{
  "d_model": 96,
  "head_dim": 32,
  "vocab_size": 2048,
  "positions": "rope",
  "rope_base": 58500.0,
  "qk_norm": false,
  "parallel_block": false,
  "init_std_qkv": 0.0868,
  "optimizer": "soap_variant",
  "beta1": 0.95,
  "weight_decay": 0.08,
  "schedule": "wsd",
  "doc_mask": true,
  "dataset": "wikipedia_en"
}
Each number is 500 + 40 x the weight over its row's rms, rounded and kept within 0 to 999. Layers, rows and columns count from 0. Numbers have three digits each. The size before them is the row's rms in percent of the matrix's.

# up: layer 6 MLP up, 256x96, rms 0.202, rows 124-192, columns 0-95
# down: layer 6 MLP down (transposed), 256x96, rms 0.196, rows 124-192, columns 0-95
up124 097:478509478507507478474563491525478512396501503448512467488486549536480446571497493517582509529482448507452589460513519498479506466530475495578492434485526568540502479496563506543497532513501485501496494520521482486480529541376465519446510460427524546457553537422507416516507528568521437438
down124 093:442549484470560558497537569466551549482502552622430518491510464484574516507541490451509473443550484477531427523427581508490536551472528525473475475488482439509556480452505489505490517559446469467472461439477503524580533477523509475518529491512518480461474514530543524450545409534499521490
up125 095:520520471559527472558504525385493464524432516459578454491478485533412435579465438566530587425520560511495560475540526489423555528484595481525489462490489517502527490491532427550492458486546510575494485446481472472536485451501473461493497502480491523535534509523514486509509487527518509518
down125 089:424491476417439489453507443586484549525541503508536530483497505487447497436452522484502456549449463480477483557473492558579472491479426515494525538486440533496496508452458549487440574577465487540469499540491516569499442542485521503508477515466564419497465508474559445463493433505520539460
up126 103:481457466511453437435450450583508454561591528437533498540483431500475502475520549480465536517473470511501453501527541497501504535496479457493507509558484528486469525563509450472506571423479550564473510484571517528536517447572487497525506482529433438531526480529500542385528483478454522447
down126 109:503450537550479553481436548538450498478482519540510452481540479568465486466593529477434517538514446458522469449438492455576456547477527488519458458537477542507461429518548483510493497533520477491459512507402455559461511448506524467597542502519588516548483518455480565516521454467488517481
up127 094:452506561508463490497529505492482522524481439565525462479487392555483526523512394552594510484510450573455500517541452503519568529498541566486527478481531564594454512509493473498524474456519488536454515514510483462500527524469511488456465503526472415471562556531531435521410472525489478517
down127 088:505466508423500568523438439536489503574520454490543506469510608557467477411479593478443480498482550463540518554463464481444499530460527501511470451502446471459467523520501470519498472514487510513517481542434520542548456506488473492498491536574545588467476431470513522458463517420539533505
up128 100:439498471533471446532563449493465506561508502524492524444509510492445483613522468438456545580460458497490468465550515463479542510525484491529486454463531530517475443558486556521494599533499443490505496499558489402415563475433479534487534542529471511474523542493514557527539481522531441510
down128 091:508400463452540535487583484565470542480507465374534497542490547502481579467501569565442467414514497493504532502446563448482480511520509500507498495486465461465548528514502473539516522477485440515533498485523490548557454473498554444533460519554558535500532495514543555521406472523496508519
up129 100:492483546498522523532524503494517450499485469480527538513453512515535420570480477524508492535500428504396454536459473439479522445465464392533525435536555492458539488527466430471515554505498507569469536507505541446519492490482432436461499506489498467519556461474534619454583480489504467491
down129 107:547439422576535473514503434506478554523409488482492477463513488468592502475393542431498517479521476577471497516496500541559489513479542507602432511481466544532506462494485492470502496501544463526490515526538530489422582548494545519496492487519439442477465518458557504498548461493504467553
up130 088:487477409480461559511469510519505445517511476492494526486410565571510491583488420527523514485387545498399467497491489491528524474494412479527528535508537528514494469527524478512545544507524504497514506532576506521431512576525582540494494603562512483517526483526491527539474511481516460467
down130 097:533470490507448412436553556446463478443519542458563518483520472449531535502522517543514518467574521498536535464456510500468488503513520534507516475479437389442526566492485414518486453555463546544458537485475555556534530482531526516566470507444503556489462484472516489525421566566493493491
up131 108:509491445547533483478443474508513427515560541462576500519580513504483491455472486454481488460491501541464524487539589491400545546489566467516446478520520500509501452496507519545522482466488511560477513476443414449515462487520482481448548562478467477492471591568553567492495472405499542515
down131 110:490487569546450495463478508469482467542537472491485565533527471450463502574461515516529468486478541498524605462498467479426532494556452539581495510573490536511449560498454498492473498551452498524528540508500555517487548541507542549469479522486541446531487548490424534432478395443482568538
up132 097:497484472458485488476513481487464502471467475470493435534510509513498450478436413484609449520493541477447504516516491549492589567478540504502478547493402535573505508486518426509506508516456464564450517454398490594496537492507527452502479489490577525530509502473500474535418497465486430528
down132 103:485512493528531582505467506421530498592511542472477504501532521492433563522515453505477535495489476491553430463500480527475511462462539515507489537435581507539493397549499468422419496520564482469544467492484512492357461502461461509539493495497487468501526460471495530497551503510480584463
up133 096:493492497562543502500491549470444578546531496520559443555445488501480469556477534510508560469479494522474496479536525494580490470507529516529460487414512436471475502535506506508412543522534518479462469538527556479412494490522545594601447537594507542456533547517490522524497507501524494420
down133 101:537551541586471533472564428560456473498485557577481533530519473479523510486534445469481486470465566468535481489456608517520508541530519439466417519471536476566529439427452512502499494454508424485512453496502504456527490516514536463482530398466545495560507514504481473464497475474545483446
up134 097:551484601553432472476448602473509490516486480518531565527505447503461595482502525533494510524482440548520472435510520514523492531527560470524488528427438481466475505461488484413490519517455456492416513531462475521540505501534519473432523538528499439574560508549533524555514512429507467490
down134 102:452516436447512494533525520478529486503494545471491458460540551498520537462505470543539501468464568464495417588463485442430543490500550528501516472500528504526467552518592534452501512513561507500561577491530508482513566468510435502505478408516492521420480523505445547442486510539408435473
up135 093:496465399467507508478460560502560483502481548513480517482519507490512439557505475552567502504509570507520502510509606503501459428533525488502518456485434471549539547529491518513511500480494474516421536486554459461434461542551587435486448485469455516475501422481447520549493553558412526510
down135 099:579531607506547567552497495552500584494533519589493464497487502476463529455520536477464513521494453508484475420531461528481475543511507576492507535573507548496471484517506480510524550521414509517523468519430530561563506494505464553487592502555515524527523579438503536535494516508570481491
up136 095:509494500491531519438492482541509463494494426513512371506474434444496413497552486431515503483527521487477504539499523473506476505631444509470542456515488517428469517593511489443560549497496494519545533504509445529486537494407530528420511545566502522519541493494564487529506530481495528484
down136 093:464443488499418510541563531499439518529580517515530587514518476511453527516487528576541490533424580499480466530557526503480522466502402501493491472520533477518477496457498489481495462506542508482428519505506503494538476478530533431439479482533576489484423598468527458409449490546535469482
up137 103:472468523531525558537539522596550482475510526464592483564494552546529483562488553449501527452483499525521437529464439385511463533505485526584508460518497492499469494522557512521501512546523459495539432454500459529540485503481441458468502475422486469520533550558481413520445472481453525486
down137 106:594509470505431434514454539499495557517493520550555501503443448467448428459549543537496541476583486546525454406514485542470501495537511538481533491518477488516560446529457482565531517496479547528493532464491566544457563534468424494458439542472475525461555511496539526430511475505440510517
up138 104:408564411516465512482534452472528528444522495470511472505493534497511510351486620546500505510523473534470510460493535475509494445532595503493558542505547474447518499488521504533522539484517534499491494461492572484567542478527516505524498487434490503496587554451429458494516449511499510492
down138 101:512494404498536502549454501429523488460495419496511461527444527445542513523555518472471526519459512476515575553526444499540483524512504474544414563459398478543501478521476550475522520491577498529459505499492526491520485455534495457500553477436506486569450546521522526529469565570416490442
up139 101:528438500539588460508520489505503411481495447520478490408461441488481551562447511482486560542471439518483534505517428497545480478524462499516513480569464479414508469511529470511470580538535413483481506544430539525486517468534512520492456526509488542449607469534502550490557452493529463506
down139 105:472526527485515508428494533507534510545533483522485513558505498432538421459582513500501532514465542505397537442474547471482488467499445526454505495506575520461411534567433541474504524501507483488517527440494466478519540486479555505536474453513552513578449503504496507424459464469538546383
up140 095:525411482493509494529542451607469459508508521550526427489498534464483554494515499505504495537491466512516542468513492446525419480518480497564540495519528507459478479423495508498491502524544471418479462524503503482568537530505479470529480556514530451502542510483465587429482422559619409488
down140 102:536508518534505480534554494543491440522436513409469505532521449490451509417472470478449504416432490558483523435439480507569471461441489460534498512531466556486531541543562547523461552502517527491460519430514521482538510488455545531604470470505458515527443490552495489565426500539498484535
up141 110:519586447459513540513454528469482451486578535593478534454448457532499460546487437521540519472503487500462474540494547474551521512494509525551504493532477465510486488508507452493461535423553587417454555463515498514542520536414531498485533534496518468496516505491461486586521380506537490447
down141 097:458477550504516520542510521469452529520445491421554508523528495479503519500479607518525512472491478503548542432536517550450483516541432442437580494446479523526464519488507644473517467520480443474556493515459495502478499471554484483476459523491530468502455528473500524465500641507465474523
up142 105:486513476512453522460492548540496510478482473481438569471504484456553474502459550448503460494483559509452467474474514487538477454580497505493528463532540524484587480537614430574553484518521463491499544479524553464474470476483473477538483559547427551523531505469501597513443549483400545500
down142 097:538469557578496534502483477484549501572502505543534530471488563508487543507526515531525543547432562504534568519499512542492442515502540532452440541428560446506534515554411567455506504565497503542511520475474524453461484465553495489510581439475491472469443586531482544488485588494545495505
up143 103:473481470441477529507536499456480473504527475451522521410498477496465488542471487596489438559450494520476491448465510540512437476516435539495478451495538489486507546562501477502463516607462406411489567484493526516452512538477461472461532542552582561506515452439505509456475542533484557491
down143 089:513487550513522526436502540528512412474531494499495588526499449413451513482547458438515494559460502468517550558435527433516492535462516452495467554457462505557474510491447526543565452415484461537497508554490530500449561505486537523477523535484500499471557521552486551556506528497516430406
up144 104:468494501570506526464503467443455544548537522468445509475533499476461450518521546486500498519460433491468496478520471485550504491580517505493511560574523466460500521539520449593519566443495459535487551470510491555440525451481549367434454493492531590432537552493468498485480542518527487471
down144 097:567567451474551518514522512485502501485470452482469471462541450494434493457468454427534551468499554588488470441428526444575451496456544549470522518445520504477478487523500500460560531464452537530471510551534545581472491573489468528534508469520533452436512453516509552565483569508451474484
up145 102:569568545452496584471552498488492433464499539500579515491507437513506489508515492520368483488510469570482506424497516537429510449483582482477466513499450496498467487490535507486502542493505502538536452572515542459556556483486541536491530477445494479519534457507435469560424470502474471576
down145 100:450501478433475487539466429529455572532439506449482502482504550546488544510439480537559428480526597468516506533576557532528502466517495489486552456507600505555484522532483479478533459552519518464547512492502523502457481433509532486485521487589524527463472431584533576529550519484529526505
up146 106:513466581491487510583514489477536507468452527500536580561500495499483431549495425496462504456457544517536474506500484520513501474565474513552547520525446516539453502503492452536442525476521505491456491629414514488515433443492414494555510569459447430506452451510512536492473474501475502453
down146 101:469518542471470520557442450523452497507470469496537445496506477562491506493483491528482547592453514424518461505460596460436468591515549438512521501468472428505521506500564569510564524552513467511489512514508429527516597513542586495476533480516501429471492545532497539563531470484517489519
up147 101:508558503513452468498519557484568519435513475495471468446476516543454521521454530449533532494541425416570467447526446523490550571493480471529559574490419404464557465550476498499512517535501518501497420492494538483536543452493511473493458531521550467426539486497522500479489495487596493448
down147 103:490440523527515461495505584493484495492476552498535531448504526579485546499496521496495506451519457489551401544525464499470431536536470495566502516501438572557502421490483511449471553480507540474511594503493550467448513456430495413463482531442527451512460534528479475502553473529426451450
up148 096:490504559493433571574392457531461502440547518545503438466565550536478500515421458480540539565511492477500505538487491450554545509483480468528509528502482520526541531507508535499506527472399493504528495531525565545538503563538482401492497545534463508489514484509553560566516542496536434541
down148 109:579535430504512496487565584470522491530491485493499498505455423517479489531581491526376518462531501489457454550474481566411531495521527510531488529488495537508452392548509443559494471471529465501533511471438479512526481505501504526499503511442576568504470497523465430482473445520437517478
up149 099:510486492505487466482440507455511462486522455454519399476501468474547600456544457501534496444437489474471525483499455566531550501438487463576502496501512500507514603503442407566613470528487477529485431509526473485530459527507511453473506468541518466480479523534569521530447523461496523551
down149 110:459482519466495552464498456475551531487514548500440452485508512496486457472465478550522552527460551441452540388450564477557433531435541529479535491524536463501488562441524507445468445460531480476526528465547394508565534518474445506502513507544474490479519554514499472575490482421457533533
up150 101:463546429540522561483490556556416530464473520476489500507539389529500524513461464463481522579591508435490571520541490466484477461602537475485510484509454543526512438458550519545486552504490479511471508482504482547481493519506478539495511532472495547595461490453549534551484421517554511493
down150 101:533396485506495436442483429495481440458506519501440470531474530570500495500518478521507454458542606467601459534526573457516452555534500444491470540463557518505543536504432492496454494464503504464508506489578456494518512490454495469506465516491482520465566494465517515421514426437472498545
up151 099:523524521453509514461526523442548422565491488509516496558490508491459503526461585503575456454486576489453485552478550495420537509569479492511475422548544435497527536534489452589420449554447462450460494522507499473446497532518485545466527581547492527500437526485501497510529495526443520488
down151 103:452552550525531442477487467548480529543470424545482467469491473516507448474450510518466471519535405534438462496474484545443476543554425470527502518548579471549447443502495502492496491518562503477509467523492444503517520523425491486467481580462436600528443473461491495516576468482468441523
up152 101:544467466390509555496438480576506560487542537484560417555506537416527526555499577458497488477529542521486500511465471575490552555501465492490408512486408564490500517467489540536553538479557496458537554451535485476512481479492453506519463513450540448503485467497496497468472495456482471540
down152 099:555557468459561514479515481479526524507542540490521538502479502433571543490577478505550434477526501442475549485428536500543505497468503554540522556546467479601472458478477458490481482477499444506560447416450533497540465441530486493533479485551570505568479604559507466518494472448507515506
up153 102:508435490479469472517489533516475415570585469452577489470505533515462503547528483455575525446501527526544459544489489484469518468569452451499485525530502497418427522507526415465589497550557485490499537527484422456527539539464518533481577531487443448470509527469461494527490535529513514442
down153 100:472445545490498524541506481527467491419552515540531491491432454530496575534506477517487456479444537493441594437513531557554436565501504484480468499504418432511455488504409533484454520415499424512520485530517555487496443517510498446518514505524543528506519526436516497479461425509454437532
up154 097:490457648523492501539552507532566489514482472516468452494568488542514469470525540468554487487592486444496545480493425492540564511499506514542508452488466484447487494511479469441511453521578503489467524560499555535492486461422511537524399470526392506534494500514482461495479493478544502465
down154 110:509540492473527473531520493519579490491447489462550470472528532497549562528573449448471544583531426480520494488517524536527517555484493520481435545546532457493468448529523479557503584489480458454541501526507454563603537506506524551474513467480512448580569488455466525493447505402469491511
up155 102:512399544491470485432449553531526515424468455547491509469572507510512472506480611484515461554505469475536494456507498518509506452555462457535470473522464589437535524487431513450544515490475459489525468502543517506534582527491468468549512493476460467501486557437524587508548504486419533540
down155 110:522438508542499465446526499535455547501413478519541531569504504536508548558516492476487470505486473490566530529473460476416480550458543477456513494525453488491509467482449514529565476477491475523483436452532496608493489506440395584469445468555454580508451485524519462515533564464532523515
up156 088:489536568518512510514517494511467478454519558464483476501535548560504479514527492578485499515545582496431525520495541453475486517552535531418547480461514446491473541539476515498487479430523407517437496522514604538559488487483531433522511592527497474523532412520434514573458533501452459516
down156 100:556614474475470521475516490543479461584420454505505538547505499418522532503502492488501495546453418526581470461503535483502530450555462495570480575493473527506538551469520481511474553539497568463505482504497455569489621548514513548517473521465461471483510489507515500460527482560525551482
up157 100:567465523554512575481565441548509504497438472526550462510498554542461526488544452472481496513506528485488463494539488451459463495591420452470526423484442497445493498554533517561485539503562525452472496486573538535458443509483445476555443488505429531498510514412502535472465530527555548511
down157 097:542516446510605553500513488503483532472495460556504505469464527499499530465514426502552410453516542551551427539520462535515444474548493460452520495499474577520540578492504511546489509477459433437503463420485455441474555559575480513461525480509533502475580561472486507469496472508465459472
up158 103:517491529530468462427519503524466575562527513533525502468513517426451490548432471504413535502594490494536548526530530492428536522556505535535490453589495526421520475514473503449442461449525472454421555547554504503472511477517502493542478458537479514570485530431508460503478502535510562446
down158 099:508554464548526467478532512534514454518472489543485527518479440546528524527506583543448559489533482540497553517507450482512518481450468417504510579486480523505515508494481506550460496423574487474451538435551445541522429554536462532456525528476512547542501429545463439440400518547528549477
up159 098:493463514573476488578519529564505492456559452435496426452503485519540505495429474421491462507508460509516434498537549533505557552389500519471485461532475500486546484525593517527489460594521487517540534543467493518429526492533512538491452424466450461475540506513424476527529480494489516462
down159 099:507521600444488454491498415503523466505502510502460467509516532488384535469487476486540478591569536472440575435482546486490511570481494532462396529498532514449448520525471533545515504548506545500451487456536506475534514440489517448480489514535454531442501503498540540537527485475412493459
up160 099:487558450555435506503446637527498520501495502551509442507493500552443507505411554495598513558433511553465464497456477505523506491552508479419450463467486528482533506493480451428458547477514516452529489466504585497448472489502535490514440468516565505508452545442456511511490489493526470507
down160 100:452465467473547488474543468516520472495456480392492522472504527456521553432541441535448492496581438504527465484451516506555514499519503472550542571540492448491524438496449401605549449493458497441455485468524416460486493496492433487544525512556488532491537522526536483542504505500464472462
up161 101:517472522603551474549529471608447488502539479431498474540453587458477507507509462511505513535518535466487477543497505485440493508476475481474487436450525497536494502507461558556462470427547451449517522503515462519479522479564479520584446456473457535464570506544498436405454485527523494551
down161 101:504506490501478453540518482521526550518462476514498529561502478441536530505444486466463452492531495538573454508455493463470526555506491524440465578464460508497470500569519513443459463479487510534433504530565606470487450422483477557538521535545440493511470502472522490640536501550463423499
up162 092:473524503488514517511530507457583492539561465496475501546453449531420490577448475508529477556520470530443491508520513567469514514528509513446560518505470473603479469525506411454499494538517460493442556462499432512565508420537556474488439551519452472493518476481426537481520446508491472414
down162 106:543482468481476502475460445577479519489517531412511493507500478559541561566497494552476479472493537517539554472411511504475403516540509473549483521505475454512540512462524531485580550478557450492502517445416517476428543525515555571504470460531518450481467523565458481514453444445489533568
up163 113:530498609468556487500460561486578495487527502440498447473478526501519555558543527514455469509548509480552490443476512503522426480580593500490469380491542528491490445442520483520480515577512490499434481425487496535493585492520473526466512453488485476492476558539511532433483498482544516490
down163 115:485539459445433489478465472484529421535537569512514426481573556535438440511485532565552508531528499464526522495488486498553549532529539554506475514547557429443478515413494527430455520462574496472436495530540470509497575498484521463489469486513484530424518497549442482577487473480487474524
up164 087:556535575488528519462515525463475448458550469572478425424551480522499453522475508447527604469514470504474530457487465603491494457564468494468531531487541467446451508525512467537553462439493585532479540524489455472449510493497528444540501578501488505493451509539484498519579461539480489457
down164 097:427480484517523447496473482527502436511428525517486487573438604435433503542520523482457474505540549512489479453514543502542553469514490548518427483476481445429493485556491500557483546384502444470567573510459520515526496511558511505501533496472476484419484557462463449496469501519543487522
up165 100:580454517508508508516481479452461537494488440482454449491544515506434505476507497449482511524527569532491476543534594578437521524553495468528547500464525506416459495516455502522542463461549529407498437587435498503474454453524519452526523546485503497421435509574516512486465540535499448532
down165 103:520463490530533472489484476500503460454435483516466610449576513576491515472502433481537511527448511505489498588472483502525482568517533548515499498493506487512527429393517480507509489453544438535485455538443538502474517501533493554464533512557447434549490467572470472482455455440518416447
up166 102:537490463535508550516517480493496499498604507490524460411523486514490483464459511522533419503489474530502552634459558578478497468534540478432460410455490503529482499538481527515576495472494480521476474434480464514478524598502455492484490512480402503525443574481521502533464478466531501484
down166 100:468546535495488471509490561389517473484473433481482567466515491458514427545516503502567441553498565537525482495550529494507545486453492554476509564430511549432458508479477501513456480464484516486514455466496490505512511471446508471530490503605551520520464431422453508530513597485508507410
up167 095:502515473457472557479532524526539521403473501516470530541505498498450515470538557444463543499443519462492486508479408525430529492496518552473546531476496569474468517537518462441551527542587470449528523513528500395487520461464512551562545559490513479482432446571465496502520465439477577523
down167 104:433487419423520560523478470472513496465453517464529474554532496553455529551472587587530568425506470476557543496513479530542537466522480537417488487424562489496497501491452533500496501540489490507554511525542481418462526467506542511566513551506509462476520512549489508509529497541513382516
up168 097:501552529489537463503523496523548514538430560514524537444571581558455546515464463526534588503397533451447481499457440463441559462482473467479484456538513518492508513510475494454534493494465577478521469439446481568455485433453506515463413489531490535513545524496535454493465477466507477450
down168 101:518446503519490501445519444510567555480493485557446513492464471487524466499467425518461538484492505551488423557527506459442458503531483501479515514531489508521468542516448456482575498515576470470534443604489485616497594496454532457492517546442499464527507548525449494523573448516559529517
up169 098:569534443486490465500530511433550585514514459441564502542557445459487493472492540510467483495488462498461551453455527478405485553528496419485565491470488477515492565475535496481533583517450540506441460446503494382496537530535497521524405530517500493508533488531538521498550446510529473514
down169 099:566534508521483529466348499425545416536476565522452515483536517586463414516502463543530508465445537559482490506484555535473524466489549525458509501534492523467530516493476535534438531442537459554557539486493494449513460492439449495472484533526538504476476459451453546533487538531507492497
up170 105:527498539491386528466476532566465393474534476517515413479494508499513530522524501503570502477516521502495579463567535453486459466528537568435475481516483539411461484543567428495518455543547532464483515554514518418532493471460482464542490544465522550450497514517480463503532551529490479452
down170 092:436457368526491480520405512531481467505476531484484482471457571467505460521453417509446515458506456521436504509502526457552498499461539423634519545514503514488573493459491495492476483536521431460575531477495525507494486478440483486475512528523529454519512448542507487556572516486479489485
up171 101:468524527446539501482526484531512518443493463522559561472457527493461491446472519461562508486510577402494503570523478484516474472527526527504529515495537504437509558432458486504489449507577521530466485557526528535629439526541513453418440514446525512530534434456490510486485471530440452464
down171 086:622490535570494486516528513478508485507483521455476465588511509530521557487493412418438504517496429476481505438461495521416510499524523453523492520518548469521489418494489578554508556521569535405534548463480479440443503475491509529526557481529505456539465501503499479478470514466522568484
up172 104:509569472522490501492491540461529491408523547522459514474445503499478485424536497570549504553494538444516566446469520540508493527427496515459470470493485535495483445494465518416429466443533481485502587491500526455501482535587427543526563471535489451480504480497564570536440560521540527535
down172 085:485500460496465429503525464524442472583493520476509470497451477407499476514458552568527516452485472512499505544507474522500486415478489527529531491501458510552598598521519487579539480433522477501504517489479404576487501554475500521433431539496520497523511504526420461495509556470458440458
up173 098:530575530464490598504560431481573593472531566502481494478511503421489449489526505473533474537571412439456492519516487456512538526505484507549405500506534548509460450489546534467496440473481444560473476476558494558509486544518459470465499558527468471483527504535532466460459533533528507530
down173 104:528409506465452465457492507581540525508503454466533536544449522565521544447505506444489469473488542531449450511469528435527503438521578511461524467551542494499506467471502541546543514560474533543529538480471460486442545489493427571510483459418449535474438542470407490541477485549484512534
up174 101:531421525450482490547440541483568499539516537490515501491545460456481490482440444488481448577463513548365424518490424495488474423568503561493575523527552540477544575486540502532510461482517534456504495552467506538461528530511525494491483445548496515552502530484526525508518429480485523470
down174 110:527568499490469516550405579555529443514562506452517479565492475556519443510503511586450509526510458483477498442486488458547505560559534484532484433503552521504520468499522551419527485519552474536476490529434548476486571446464475583534485420453449533469540491537496538486526517506524487478
up175 108:492482503536511474463521544482495531454513422529499442556500536508520478482543483530475539518533483466484525598505452487448500431486518502433465513490488503510638523500472559580473479537542522453494522510504467498585464516590449538501455555468495427462457431482506493514540467555432452518
down175 096:496449470514465411510515541483524490517438462526506528456401526492490486436509484540516452524483522485460538480537481510504452499459505556478447466498460538523485522506548512473437468581548509391427537495512486476467576456499475557471524525532470539539485479513526547508544556547401411460
up176 103:492494587473473578504506515493529538449492493440420536505549544491474451507487498468538481497558481534493504505449485485492503547441536555528505487534480545532454480532521500522397540436477479520559613465501532512456446537481519508518524495514433435475465471609528479536456487527404529509
down176 103:467476500460407488463521446485524475512493455554473511515593487529507452562421469509528576526448535469563548543535522528451493498549485440462523484493461438486541573417489538487518492494430506449502450485501524508509546463523574426437472449467546465518506515517488531529504535478444465435
up177 100:496484503468564493555560552445492464514517504582425528448536496466571520592504466479480476493451487498469506535541504436516502460452529445551497527546501437471501507551511490436555501499442512490525478480554472521494471527589445446454480560572484585506478460540437509463537493471520543555
down177 101:518532546492540507530564493539480574520566491490557518518466508503524504528445502580454488535527389496535518527464541501519451464504466467509492560448523428444558493467599454509562551489416533480500539469475466437493515465521514455536432518539532560509559500539482468459514462440486456507
up178 107:508511542483509505527550543499417467485523500447412532525511584459547471457471497479499510466509594423521487515529407526480513516547520497470440405490494582501543629488577472443479516523457501494498532507472482465519452482474548583540532501524530514513512497477501459550481504533515504508
down178 104:466503496427521492534453421554528433569500464472531520554539563482533501491541573479485443541542533542480560496431486471564478520503545485487474484529458521500485449493476472433536543556538515468506493476503472509503558625520512571522507452557455464451533471505537448536482486517459422527
up179 110:541456502496473504452594550560480541467458455478525471482528475467477515548503457497474492486435476552460465520440474560543520442531572502559553523516527525442476408460574484521510509502528503486496593519475527488495536561463441503465544542490508505579404481540534495423468487469538504530
down179 131:506480512478503437572509453557507506490656491492472554492521465442446498465514482471498553498548491461476472477503505555430455479483485431494469506400498539461427526456511483511563508525527541530478538535531483472517442499451550463456562510524526456482547495518480540460442502508479561576
up180 101:437427454466462498425431521459433478544554508473500434502512498497512510466536440500445528532510537494474517451577506496544495512527504554461525512516497557524567502570540507507547520444495408440468501548564508514473506566482569454473579462515508542484535519395537506486490490536478523470
down180 102:536491521519485522548538530549493526536541559452498491521436525505413551553405484525534560446455436449475549502492459518497516469579421470485492464527460417497529512426496486541460471500477475524540530443433568539525490454506469524497494523486420518541458506535506490568523510465568478545
up181 103:546466500541511460396519543493497432523556553494478533512566465532449509510532509566496475479524532502504495500503528516419472487519466496548544439554444517508584510480494481459480517490462505405493478471491475398477414560506454486515545517479454499523495509551510598429448519513545499442
down181 102:483521481432496510555482493484550515493531541433502425390446514509461557488512551494432473468500529424449499548563517486540549501440477537531545482436486539475536545443498524447511506476528514490570560429559501517560530526486439494542549524556506509498470509392532459498526506520478478476
up182 107:467544447470495500474502477542541472402471517591507426536519384462491503507499452485441501510528481528464536525652483493493483490500480475509448433541551543453522461533535477474488490530488542404543487494428502508505525468451503484559498473514487492497467505540524448438489539515464510536
down182 103:520499494482498450506566462522525543455546530509502458481559458500513503478525479514489504529492539499505516491614477433524442411434485500480492494531549541454501507465555552462490445533504502507594512476515425489514573493451430487550474477461509423544438535535454471515523396559483545529
up183 103:487514463477450557483631522506491519426542455513559462496530549513433458509481462529498496563515494545523443463564502467479440471523504454530534472450523595479479549473513535450542500452518537528557408494506469518544489547550498474543472501513476550522437464520498499492432443475564535480
down183 086:453585525481482469520549496515525482505430468484522562547511556525481475559522556562494486560586445486552546474458503555477478506525443465442446462487513550561471558591563512534455501471482492481508433423543509582473479532478473539509462481551531476476473585512501516513506504460496511453
up184 099:494519520569530519521510512506423539507497506512459502492598467511574412505525537523563517518424510426511557451468472541503522495490465526520448474460521493530487493506523424492440582497508540507474471503394507521456508496477499509512432430485501463488452577528514429449564471544568528487
down184 105:462465463506517499552502504494531486442425572478471457476456521509481494529580493529523537509554572537486469513496543497473536563520523430528528424480581506479454506618463511409510433467510525472461488441483474525534480487474497471508496561519505492545503365524528553474493480520459520510
up185 093:433505535490508488484466545485500527520518504477533516548449454446450457525505590453558524486482526484511484463403473513471433576514493497487542502517449491565486509526467513545519458449489474502418617479569390542524530507512457514530550421498432472513472557494448524522527519513504499508
down185 090:582521403517492524466513473482493495474528508602507506412590515496481535509459465533433502536505464516538498561501451496482531428453551493542520530467498515515567507480517430428425507464533465537524456524439573477511386523486522477512482477528503475469513445466510546487512523537553498474
up186 104:551558438517496507565481487502527564526527579531494467442522487454492477506504548533519526449417486473529597535424494452488535529436488573507501526508452544519495499518454505481528460436554498476491537503515463527526445514522484526526553518553476378507557532496443474528519552560538468557
down186 095:429517536513493513435460527472440475520518503471457563537496550599481440495520420545511477553501544489545493477588505485496511497490473514478484402521498412525458518468537469486460449443549493431531546540566495457535486448470451471481440496524542571492480505484416526516495559463501504503
up187 091:515477486487519506421505483447565508514515440478520511447550507487474479501547536549468498480504558465475463426506497579530544438536482528496518460527427546519472493443558474530524517516531588433433535496482476540491504441490460486433586518523473462466419549513424471463558475526471570471
down187 105:507537449509556434444525492498505518503528556432519440443556498531501500555490488566494535478438517558528418447521558493544498543574526479515512566512453533462456501453528580457486419491490528525478491452551474468473444421458473452478512481459559487475460525482468420494525538511539505553
up188 103:456511501478552506540556499482523504524485476464523559535515493527515468432515410502510515483512533503474491564517484455437594429434501512557538514505546545427537517495467580541548477441461574516455557518511480517458457536505441504429459503457496477494599468513518460488448462537434547489
down188 118:473423430543479547514476508475477484537490523520491479562506588485538489518501533536483487494538439546522496464473501537583554510550580457467490533524480559546526421510460498488467530524477424500496458478426485475552476584477583505545506550524567524516552552479488470517596452462497474512
up189 101:415498484512506548472493507562559490422557522490546499504451491479460550505474561486560511547526538403549554412556416495509483491429439486473537568549464533436496428441472479446516591508539521482537459484554504519534521517518489532500503535442477514501513473524519507473519464527479476524
down189 111:481527503541507497454541498533546509509545498554488499500550596528495487413517444462480478493444491465438530587533515556525496576510524459545430474536463488433561470486488478517502494434478609491500482457499479461492550451526482476484506476476477553484526469458486412557454399497466495532
up190 109:502535504467467513528553531471466470495572578454552550543472503506555519504482472460528506428532542501492555519563548526505501515522493481516448394529475531486464509555539503440418569538517594517488412513550469478547559448491468491521507494521500491468524474524514468467472457418423558505
down190 109:509527428507528564481549425513458498510574516468504510490482452487556450525475494444411547406529484556542487476590517504521520469572522487452492463471468507470524518475547450469530489504509533536423498547437521577480527488559472549475537464457525532463499479478532514526450516487404445471
up191 095:474534539439502493447489463496437525515555533456481485507502498481470570407537590491511451557469536476538444532552523486469492479513540457564472506450489537467516529519513551468529510495433521454418475447461532485487513546576421520457565479527436482494491530422534502525557508563452547494
down191 099:459562541467534486544581444464520496502486460537518528532464506457496474533452473490542562534554587517444487502572509538497525455437435518477442479496554459527504556486455467496461517490549472423500492588515502465456488426491490504507472523475502512463543464480462602529591473485491508427
up192 094:487451549487473488515501470519486499425508452530501510515539551467500451541530493583482503482563435470520550549564514514428423481483499528485472482489470493485500458542533396466451515476431464478511460575480459500547497576449506476480523518443468599481542548503538604496468506475535536538
down192 091:459534511480476539500474531481507415496524518474471411485512448519475455492496540549441438471547515471508442530504522452531519511563498471427495497499437475468526485554515572425518480505536496568507565568479537526494546493486515471492498544408478501542466405487551548541497503582422450535